Each number is 128 + 32 x the weight over its row's rms, rounded and kept within 0 to 255. Layers, rows and columns count from 0. The size above them is the row's rms in percent of the matrix's.

# layer 6 MLP down (transposed), 768x224, rms 0.0714, rows 131-140, columns 112-223
size [ 99  95  95  97 103  97 102  98 105  98]
[[131  87 174  97 144 107 118 148 129 126 140 110 154  92 117 122 116  83 114 122 117  75 123  84 116 146 176 155 154 135 134  88 126 136  91 189 140  89 145 128  77 158 163  92  93 112 159 114  40 102 159 128 165 147  87 139 107 129 114 123  92  60 122 120 194 131 123 101  96  57 125 150 159  97 128 172 120 109 170 123 122  84 169  83 118 104 145 206 114  97 114 136 102 203 126 146 125 115  87 128 152 151 161 139  92 116 119  92 165  98 150 153]
 [109  76 101 147 160 139 142 101 126 131 108 205 130  77 184 127 162 125  83 121 116 170 167 154 119 128 117 112 154 159 110  90 139  52 112 186 105 112 169 124  95 134 124 184 118 106 179 101  90 142  89 133 122  84 157  77 119  84  99 149  91 145 139  80 155 156 123 169 137 190  87 124 120 140  93 165 149 120 123 112 150  90  71 111 157 121 123 114  91  91 170 142 117 105 113 179 115 100 111 109 150 101 143 118  68 130 101  77 125 126 107 159]
 [112 162  33 188 133 169 137 156 115 143 150 104  82 133 142  81 128 117 146 149 119 106 111  60 168  73  94 107 114 141 103  84 163 154 142 143 135  70  92 122  90 143 149 139  79 135 143 107 105 125  55 192 108 103  73 167 112 164 170 100 107 163 136 121 125 117 121 141 122 166 131  89 145  76 106 152 200 149 120 131 141 114  81 129 158 115 193 111  82 140 171 129 173 121 129 176 150 150 107 138 122  77 144 158 152 118 115 120 113  97 156  91]
 [144 127  98 149 140 115 139 102 168 130 154 128  88  85 144 129 100 125  97 147 166 146 151 120  67 125  74 152 152 139 103 182 135 179 169  76 142  99 151 114 134 144  73 124 123  78 155 166 147  87 142 108 135 148 171 108  66 232 166  99 118 189 146 154 189 137 119 145 207 102 100 135 122  93  89 136  97 158  97 144 150 177 108 106 114 160 114  91 122 113 110 213 101 104 113 189  89 102 158 145 123 125 187 112 119  81 131 176 136 125 147 119]
 [121  43 126 190 149 137 116 120 130 116  98  80 125  94 115 115 135  91 140  72 106 146 147 137  88 152  97 123  89 106 100 101 109  90  93  89 102 135  85  92 140  95 106 130 125 103 153  88 129  78  98 165 145  79 119  60 172 164 116 152 158 120  96  80  85 145 124 121 123  64  94 154 112 158 130 125 176 168 109 106 176 153 148  93 101 158 133 121 151 116 142 144 171 189 137 100 140 125 145  69 113 137  82 103  71 117 158 158 135 148 187 134]
 [111  93 195 158 139 182 171 160 142 102 170 180 158 138 108 131 167 204  84  81 158 182 139 152 127 129  65 132  63 126 161  83 133 132 126 164  73 142 131 118  50 157 119 151 136 114 153 195  84  95 108 161 177  70 148 160 106 120 150  90 159 138 107 146 125 100 114  98  92 175 186 144 148 152 113 117 153  74 129 155  98 144 126 132 166 114 123 131  98 168 147 137 103 132 160 103  65 116 196 173 143  98 166 118 132 121  57 137 154 146 136 127]
 [149 142  95 153  96 114 148  99 127 116 122 154  94 104 110 153 125 122 126 184 162 134 167 132 149 131 145 144  76  86 141 115 162 103 137 182  88 164 141 144 160 126 153 128 152 114 178 125 178  37  79 103 140 151 111 119 168 141 126 103 159 149  57 110  99 118 146 177 130 177 156  92 106 151 109 106 114 129 126  52  98  92 140 126  90  88 145 152 116 149  95 215 120 127 123  66 160  64 221 107 145  88 146 136 115 122 145 190 114 122 127 116]
 [119 110  91  69  28 125 139 100 120 123 154  66 131 154 159 164 143  70 182 113 117 122  89 111 126 166  78 121  73  89  87 103 152  75 119 164 135 128  82 109 134 118 176 149  86 121 148 118 185  86  82 147 131 183 185 125 125 108 107 148 128  86 127 118 187 114 136 163 128 185 128 151  99 124 138 117 152 134 118 121 167 128 128 139 172 116 126 170 136 118 204 141 106 110 127 165 149 133 149  70 101 116  76 133 155 112 146 110  83 129 111 127]
 [118  90  87 181 131 159 140 193  89 182 170 195 146 130 160 159 128 171 105 152  83 171  84  38 155 143 146 109 165 132 142 165 152 155 127 132 159  73 108 111  88 173 128 101 138 140 101 158 106 131 108  84 126 180  28 199 112 144 117 123 116 169 109  96 116 112  92  62  91 101  75  68 153 132 150  92  84 114  81 197 146 124 145 119 124 152 166  98  44 120 124 117 155 114  59 164 105 170 176 116 129 147 148 148 115 140  91 154  94 154 120 156]
 [145  69 130 107 102 126 167 111 133 147  79 116  88 102 107 107 151  77  98 115  99  68 127 172 175 162  83 132 112 134 130  77 168 116 132 124 128 152 144 134 154 137 135 127 105  88 113 119 145  94  79 135 122 164  94  89  81 122  86 148 136 125 173  88 181 131  96 105  77 103 136  65  93  49 126 122 152 168 114 110 112 113  82 119 129 169 141 150 131 160 140  96 150 163 129 156 177 144 101  92 141  77 108 131  86  77 106  97 138 125  96  99]]
# layer 6 MLP gate, 768x224, rms 0.0753, rows 132-141, columns 112-223
size [ 99  97  93 113 105 102  92  89 101  95]
[[151 168 154 138  77 134 185  70 114 152 156 138 153  93 193 152 174 122 125 124  57  76 163 141  99 141 127 126  83  79 148 146 147 137 138 156 155 133 161 156  79 133 109  86 159 163 123 160 174 140 118 131  12 144 105 161 171 160 115 162 168 100 130 175 132 172 159 163 151 117  94 153 108 133 117 109 101 196 116 162 129 111  84 192 106 133 162 135 157 128 128 131 143 114 172 162 104 186 158 132  45 106 153 130  95 151  99 104  86 155 183 124]
 [ 80 179  91 131 128 101 191 143  95 139 135 101 168 148 173 124 159  89  68  95 117 159  66 158 103 102 192 130 134 119 142 211 151 101 161 116 126 143  98 119 166 129 135 167 142 115 142 113 150  95 156 139 107 125  69 169 137 171 150 104 110 199 143 142 137 157 163 130 130 118 134 113 150 131 113 121 141 122 187 140 117 167  90 136  83 133 125 174 127 108  61 105 108 147 129 131 155 146 153 106 162 143 200 171 155 162 111 137 105 127 107 138]
 [143 155  79 109 122 151 169  88 144 136 156  94 153 111 101 102  75 112 130 138 123 115  97 140 144 100  85 127 117 117 193 115 174  89 191 191 156 188 134  88 101 161 185 156 146 148  94 135 114 133 131 107 100 143 186 159 161  59  88 140 106  92  87 121 145 144 139 172 114 152  77 153 128 172 151 108 157 160 138 156 111 126 111 125 114 143  69 167  87 142 166  90 164 130  99  80 163  88 143 177 138 128 135 107 133 193  92 106 172  61 173  79]
 [161 188 163  74 109 149 151 155 146  98 146 178 141 138  74  99 154  81 129 137 158 122 138 125 154 148 163 118  93 158 140 147 107  92 156 154 146  92 115  94 139  66 121 108 109 118 148 121 134  98  98 101 103 172 158 157  94 138 171 145  98 115 127 107  70 128 156  91  64 127  84 102 140 149 127 176 110 166 138  95  86  83 153 144 128 164  93  87 121  80 166 107 160 175 119 178  90 156 108 153  93 137 147 103 193 165 123 137  89 185 150 148]
 [170 111  87 176  66 121 144  82 125 137 139 155  92 166 135 120 126  99 195  95 141  82 107 156 165 167 114 159 100 123 155 129 179 165 158  92 119 160 113  76 104 127 200 160 139  83 109  99 158 125 124 144 130 192 128 154  86 142  65  94 114 166 149  80 139 113  84 140 198 134  88  72 110 171 110 128 116 207 106 129 149  79 121 122 184 187 151 111  62  99 158 153 153  92 137 141 122 125 157 103 180  63 136 112 140 162 112 125  96 123 134 152]
 [125 143 145 127 153 115 111 116 132 192 188 145 116 140 136 177 125 188 138 107 190 121  81 119 177 119 119  81  94 182 154 121 127 138 124 203 108 148 148  90 119 149  82 158 147  74 116 174 103 132 103 123 148 109 148 104 170 164 117 102 154 156 141 163  82  83 115 208  90 206 150 159 133 155 137 119 119 152 112 153 146  66  99 122  90 121 151 133 163 109  87 177 160  99 130 103 118 179 101 148 137 123 140 149 110 110 144 124  91 106 130  66]
 [109 115 147  95  90 112 171  87  95 131  81 123  77 121 144 127  90  60 123 106 116 116 100 143 150 123  84 140 161 108 144  93 124 122 103 173 107 122 109 124 188 113 139  74 190 188 119 141 148  71 169 163  66 179 155 132 191  94 158 160 202  81  94 149 171 229 154 124 167  95 106 149 120 162  92 147 165 137 156  78 152  87 104 106 113 147 134 125 151 171 172 116 117 118 161  79 146 129 159  76 105 115 122 127 120 125 132 127 108 145 109 135]
 [119 159 206 108 163  97 183  99 102 103 160 148  95 107 115 137  32 117 170 123 158  79 145 116 106 134 153 156 170  81  71 126 200 110  98 130 138 131 147 137 144  59  81 109  75 165 114 108 154 136  84 185  51 151 145 145 208  65 128 100 106 132 103 103 146 148 108 143  91 174 145 125 133 121 125 114 130 151 121 105 150 106 163 150 107 131 100 122 145 162 100 135 158 159 167 115 151  96 110 106 103 146 160 147  97 152 165 124 171 118  73 129]
 [123 149 111  97 141  89 153 113  99 112 188 180 134 162 157  68  75 173 100 131 179 106 170 113 133 157 128 128 112 156 107 146 151  50 108 112 137 104  44 110 108 147 113 145 184  62  86 150 149 111 198 140 141  84 116 146 163 153 165  75 125  72 125 167 134 141 152 133 114  99 155  89 134 125 118 134  52 140 104 143 114 157 156 195 176 176 147 157 132 141 128 148 135 123  83 194 129 152 103  94 164 101 161 178 105 134 132 124 126 166 147 126]
 [141 104  75 130 112 115 104 137  80 173 107 143  73 161 119 235  53 142 147 128 139  96 137 114 144 142 171 144  88 118 155  91 145  81 122 122 100  98 132 165 120 126 131 161 165 140 145 135  93 142 168 173  75  39  90 137 100 164 152 103  88  93 105 100 173 105 104  92 139 148 178  64 157 138 124 136 130 113  67 124  97 169 164 138 127  95  83 210 161 166 159 147  98 168 118 119 167 120 126  94 140 106 120 159 144 137 123 135  72 186 110 156]]
# layer 6 MLP up, 768x224, rms 0.0777, rows 132-140, columns 112-223
size [ 96 100  96 109 105 100  94  87 101]
[[147 125 167 112  71 121 176  92  91 157 130  89 158 150 105  84 209 137 118 166 109  73 119 171 115 142 146 171 140  83 144 148 119  95  99 144 120 135  96 151 120  77 131  91 186 125  99 137 181 153 172 123 134  88 130 159 127 174 158  80 135 131  96  85 109 113 112 117 157 179 122 130  91  76  76 105 134 143 157 150 160 163 102 126  88  89 127 162 149 142 139  80 136  96 115 163 127 176 223 145 124 109 115 158 174 149 129 110 106  92 111  76]
 [133 157  89 152  68 120 187  74 125  78 113 135 191 144 134 119 169  84  81  59 102 157 109 149 152 128 155 109 126 130 120 139 135 143  89 142 107 158 102 190 127 117 170 129 173 115 187 142 132  90 121 100  54 100  83  94 127 173 134 158 147 161  82 132  96 154 187 154 138 131  77 102 143 157 100 166 192  44 120 151 144 136 108 133 141 126 122 111 174 107 131 143 136 189 156 170 140 117 144 129 115 119 119 125 134 129 144 102  52 121 152 151]
 [ 94 171 161 150 100  68  96 120 117 147  84 122 127 134 114 121  93 132 139 105 152 163  82  87 151 124 176 121 104 114  77  83  99 105 123 163 140 162 110 137  98 136 206 170 146 123 123 197 132 181 114 145  70 169 103 113 158  63 119 171 127 136  89 150 114 153 114 114  57 175 123 153 165 190 140 102 144  94 142 125 109 117 140 136 124 119 118 148 109  99 136 106 152 117 152  99  82  86 108  93  86  83  50 156 149 152  93 107  90 145 185  83]
 [114 127 135 166  92  95 184 116 164 138 165 137  99 187  56 147 127 111 121 135 135 149 112 132 107 162  66 150 164 127  73 167 110 131  65 114 138 118 184 108 124  64  92 102  71 109 157 179 134 128 121 136 174 179 134 110 163 112 108 139 161  91  74  88 109 141 129 185 122 103 119  77  88 122 177 194 121 113 111 139  85 140 106 133 112 142 152  97 177 119 167 142 110 133 161 153 124 136 166 114 120  93 117  80 187 177 131 108 105 126 151 159]
 [140 183 135  95 142 132 111 158 125 122  96 165 103 133  87 102 125 150  67 123 174 153 163 151 129 125  91 104 120 126 162 115 148  94  59 126 159 136 138 106 103 135 175 102 119 177 152  68 156 155 165  92 103 161 231 124  88  95 142 164 119 132 101 105 124 181 123 136  98 129 151 149 186  56 116 138 172  67 141 150 151 119 131 113  68 144 104 166 160  99 174 124 107 122 109 137 131  86 150 118  64 152 121  88 152 110 169 111 136  69 158 109]
 [ 86 102 137 201  93 156 138 127 150 107 156 144  82 121 199 128 132 115 174 158 110 165 119 154  67 123 109  98 129 126 113 105 146 255 142  92 111 114 129 114  86 138 106 156 126 117 108 122 148 155 162 136 166  96 158 131 178 112 144 169 136 114 127  83 139 121 120 108 166  47 140  69 132  89 196 133 118  86 138  76 134  84 154 149 127 170 116 132  69 132 128 156 108 181 140 185 126 129  73 175  55 170 117 152 136  94 116 110  90 131 115 147]
 [103 120 126  97 195 147 109 159 165 199 159 136 102  96  83 152 160 116 104 145 170 141 167  98 144  81 103 159 176 115 134 127  84 162 111 134 139  84 140 148 132 148  98 114 155 158 102 142  67 141 122 149 119 109  91 101 142 122 133 102 173 162 151 122  87 182 169 130  72 130 104 209 126 120 135 123 106 146 151 132 104 121 121 162  75 107 149 122  88  81  60 150 172 118  60 146 143 120 110 127 147 109 198 159 115 157  31 146 147 160 108  95]
 [ 88 145  91  88 146 130 157 103 157 135 172  83  97 156 150 122 125 141  14 112  80 114 165 151 111 115 138 156  92 183 124 141  73  82 126 143  86 132 162 127 166  94 130 188 130 156 129 103  81 118 130 144 133 184 193 131 127 182 120 116 109 120 129 108  84  86  97 151 108 106 156 158 118 166 133 162 168 131 135 121 159 189 107 127 127  88 101 163 144 107 149 153 123 119 110 111 117 129 107 138 212 151  83  89  89 106  84 134 158 103 140 121]
 [138 146 138 164 111  85 134  84  85  98 155 104 122 129 106 124  82 101  78 139 111 146 104 223 183 135 163 108  77 124 110 130 103  96 106 165 118 129 127 167 140  84  90 194 107 101 105 139  95 164 129 158 139  54 115  93 152  73 152 124  95  93 153 112 159  80 145  98  72 129 157 110 157  82 113 127 147 109 161 122 114 184 164 196 164 111 196 106  96 107  86 108  83 149 171  79  69  98 157 171  85 116 112  69  93 149 134 164  69 151 132 110]]